Weights of a small GPT-style language model, trained from scratch on English Wikipedia: width 128, rotary positions.
Each number is 128 + 32 x the weight over its row's rms, rounded and kept within 0 to 255. Layers, rows and columns count from 0. Numbers have three digits each. The size before them is the row's rms in percent of the matrix's.

# layer 6 MLP down (transposed), 128x128, rms 0.183, rows 91-127, columns 96-127
103:151150186129170128167145125134110150120139095133125184099077122096134120149148119175113102078153
096:113094086149112172116070066035182117103148102187155115130068149125174118121165112059134061121123
098:142092132111088167112098177126107196121102161157124130148153122124111119146093164104099105143134
099:121082122131098117133119142112150143108083121146091131142173104131136112113192158130104097062105
104:091127118162172171128141086140081164126087138091108191087086126123154117126137169087170102077147
094:132076179167126150187136189127095126103062113092106071100178164173148083150172180154142096106086
095:121092115126132151107194135089116097163155097086086168128163101100100146100118204146127127126133
100:147157101128095181122086152126153128165084154166074053123149174122120046151130159115121177120078
100:169161148106099117154149154150157160160112139160066127120116089125126144125124117095109194105157
090:147155110151103134157122012129106143091122114102135085101134137126131100105131092125140170150160
111:132127163121156145147102118154092113132078064041110081097116146068129101067134125198190160112081
109:198149121097112129158163079078119086124136115115159157098171097113129187184107083107156112203117
105:164124125085156131082169127156111158106073060112095040140100162118105191175167120184054095129136
100:171138106093131132152116100193132088124209122139084098077083153151128103039094130140125151086141
095:143139069109126190106071163150182179127108148178193162127056142085137147114135116092150121094137
086:136100128097081097130162185202140168146099130123106109122125117122173190194120167118068105161152
118:081145124162175141120140146170087148115153100205155092116123116157125101131121165172088129058125
094:053062158098150167094149110080142179139078087173171119131144067167163143101090144118111131101112
109:141142160144124185083106142141064129137194152132144122103171153164133121167207130182183175189168
099:116125100132212135100050142098111185115078137114094179092171143144085116068171148202164110156127
106:102119116143113137167102132162181106107110123120153159145082079147145125159144107124110152108130
113:122108154116126147147101176168129108065150152111141121103144106163072111127146152109062096139142
104:131152106149121084121119165124167135109141122140162169087174135101099102111126118063099143157176
110:121120099125139116137124112152156133098231124158111094142109164144138103160176113158095106134147
101:144131088136120102154081156101171142141189105156126144084150149160117066125061166120091083191121
117:133169092115116075085122074108095163132156152166110166091103041128167091133109139180063121096098
106:175140119164070102131099225114082163128132140126145149138215181092140121144046096133145134154180
110:106150109115168195173135105132177130146061100144096086108115090114150110120161175111112142145119
100:131198136122097136160157118137164127140133079153113153089100113102067101146034080140133168142136
107:167156127070165126110128109172142138106119143172099069094168117122164118146110087118110127156143
103:138153155101168175120096132115165076139166110118118164142167150168119150096100136057151163136098
095:115089190086191124110171142140151114097132136106151110146138144163127117171187139100105121128132
089:137107125143127040104125095119095116089093166212067112162121095091154120126173144179153101120142
095:128080098118170112113141138105070149154131148148132076185148135141161155155145141042127108057107
101:081224127165131135147110143165172117114112152094143132125143135132110036146124151133103119105127
095:132112098069118157185158132150100186108057126133077037113107098123153187146198170122159101128124
110:034180159161165158144093141120186105129158132069151105123150108148097141161122141106150154167134
# layer 6 MLP gate, 128x128, rms 0.181, rows 92-127, columns 96-127
103:127062150177144127094126077073160103099093162136138129041097100120219121160106096131098147125090
099:152106126067121179153066126147134122130096093212153082123148117168129137093124141112120112190141
082:139162104145103177170130108096119182108123177126126141142071121141087101134135183136110179109077
097:142150138121163133138154132135153121109121155114058181081130104157099133191174148156148095124090
091:111124109149148167169146109148141093102075101143147170112167199131100142179133104084163062098114
103:138183108122144140166084119189015102112128104169112098120108092163112177180176132148111137117132
106:168094097128065100152168103172145120132114109105139161144177154082117133148136113072130134127171
093:111145097135102141120110123138128091072092088111171075100096154109124103122130108123112132180107
092:157140108115184070190085071112216187163071147105113138130135071166144140095136124157140136146139
110:185178173127128105130168102135117123181123199095137105119120153123090169092147087139144084131057
106:095157155120088153104179103162146122087168094155103146146083100080127140125145115130119065128102
079:123089112105156106068140148164112126163076091119137051149057140091119184173204126172101102141121
098:122049125096103138115112141066156147203078117188148137138120098045150107094132158097135172143115
101:152087133170102155173134093088114136043140107153156129119109147150070173076089157113118194170168
088:099108166124057173168168141154110170140142145178203160160145156113133152118045176121129198131087
112:116137081142141143186152173179127074161174141107102123170141116174128101174100135100097106102162
102:152153160092061122120139143175131122110107125141119131078120108159110210083092102117137094091128
102:100138076137173066078173123170187096121128146089078135162095059110112171123064159117104104092086
102:103159168146111078088122085118193134128145086104131081148111109102116069131179128044092144141103
107:195083149201153099114133140110125098129176134156129074073100128143103121123083164052080123176116
106:165082192159158161136146160113190067146179136144131143114168175138113123131109130088171126147103
116:092145154123107126128139172103154148110178121113165118071181127043183116179163175099100147092126
104:182103133157126129125147117111120038137055189074141169124126045117077122097099182091170157090119
104:149210147126153155147174128138124115098147151210085128132078152109129135130158171114080100091139
096:142068158102116130087132082132108144090158143141086116147154112150144129089109119052141130135135
111:051173123080105115134136127190152126103115082116154164132114157153156104191141182116120098130139
110:135192164139168132180074090146144117081115112151115128137153148123149110062076075112128138114140
110:108136151071100063101164122188131129130175161137105159084117076124105123070070129075140113130116
112:116097113142141134173153115098127122157169123117087123128078131151120136094113156167122163107165
101:153084112133156094075165122112122133119115151155106110160046177130104081125042098051147155139090
101:144122134133127157114124152110080066068138120102128118112094091103088155110125147099164121060097
100:197128129108124120069123056101118155099069038118151158085112128130151146135116128066084126130136
089:146070149121104105109099048118129112131127177176147159179062128158096154099164131055155136137145
104:126226109121176139124116096067136070133097066100080128086187130138155083124113184139082089171081
099:166106176218100100103143142152147128140083170105107153065117174101103192149102163148178137125153
095:105184173108102167140102086098117143128120118094096148133207116088139140164115155130152063082157
# layer 6 MLP up, 128x128, rms 0.193, rows 92-127, columns 96-127
098:147129102133158140212069142135149125150191106109142103168111166186138117177128117150088152118128
103:106114152151193114139104146104087139099086073172201155105076146148116193149119102125119102086081
078:091151125102168194145153140131089120161191159132133102123128132091103164146079143122135143120102
102:096111129140125169083142117095096129166106122124174075163191168136119146137121105159092194165140
089:119141224062139179174086145116158133135133160147110119108118103180138184074086096110127152127094
097:128067086150086060155107083162175107108112095131157102141129111127121144130119141125095131094180
101:101174104072169096111141139151077187102106139143130073099129073178165111122114177208156116087160
095:079165109167095151171145113102092108081153102135090131152138185103079154192163114194188084166160
081:121168075144152092103112151157141115161125184162113128119106101107143125120146069144153120124123
114:113075149177134095157167125066103125173073111107140157099121132129094111111123182169083128116161
115:170094154190102057097134111129082140104097115166106142185092133144125127100081090125119179197121
065:155160163139085164096120083138154132154194200108145095112169117115153083099115079064114121158147
097:136124120157138123114153149188122134124168105069108159129141188136134112130087135115128156103155
099:116068127138122129100073136121060157124149100141134096124106138117123116089146140152137151101118
089:121116116160194078180133118065195154130151165078087181118140094116101125121083137180114127107127
117:066081105140124130174116138150113122147142106174121072176059118114113109165072135124112124140049
096:143099113171167164129109167132148109169129185120139134169165149160112108083097157130062169143060
095:121204164101168187129142120159087128133206045169108165153166155150122146160171106140192145154191
101:160110172168053079100125174095145161137144131147153156152100122112132135125069124140138108098118
106:161165142190133148125075101135111093110131100182131204099096146144107142108121119087066079106147
115:136170080146200100083160125100074105140137123070108105159129084160138159121117147076141171117149
108:110128133141086123074129200084141158178122169122087104170118136073168156077144187179137110133108
096:082170130097137147136128101123144173126171073147101153115172182114127172136149088144128125144150
108:138188154124145121112167137151154140095082094141150176120144150170161123136121195116147112116135
117:094138160138066106145107114097135138144166165164151122120082104121149164082106088149147185053134
116:109159164158125127149053047105125153162110106146146143107125127197085127168149227106136114161135
116:130068096133100221108167128145124125185146104144132133129134148138116099173095132121085112137186
107:121147114104128174163108134111135066136119159120139092103176150151134155145140126145116172049187
108:125151146118071127139181132179091087089084114137111103141108184105115075130109136095112148101129
106:136129126137111123110121130142100123117179090107145073130125101148124125070110132112184138121133
099:135181145094143110102139091172153101179126082118141106096090156132141144082129142165195081157104
100:179104144161109129107133130116089132180106139155065097174111101102119148136114104127181138130128
098:121177146132144101113089153108126098148118161125134144056107181105135126105106113167134152142091
115:118149127164082106075180168084083106161077140142093093176157148097114086191180158078147130082145
094:063088133084177113152141132168137118131161178120127093129136096112140185090109150083122126161106
112:095142102131093180079109119153121109139168164148104166099167133116123163178156116139152116165109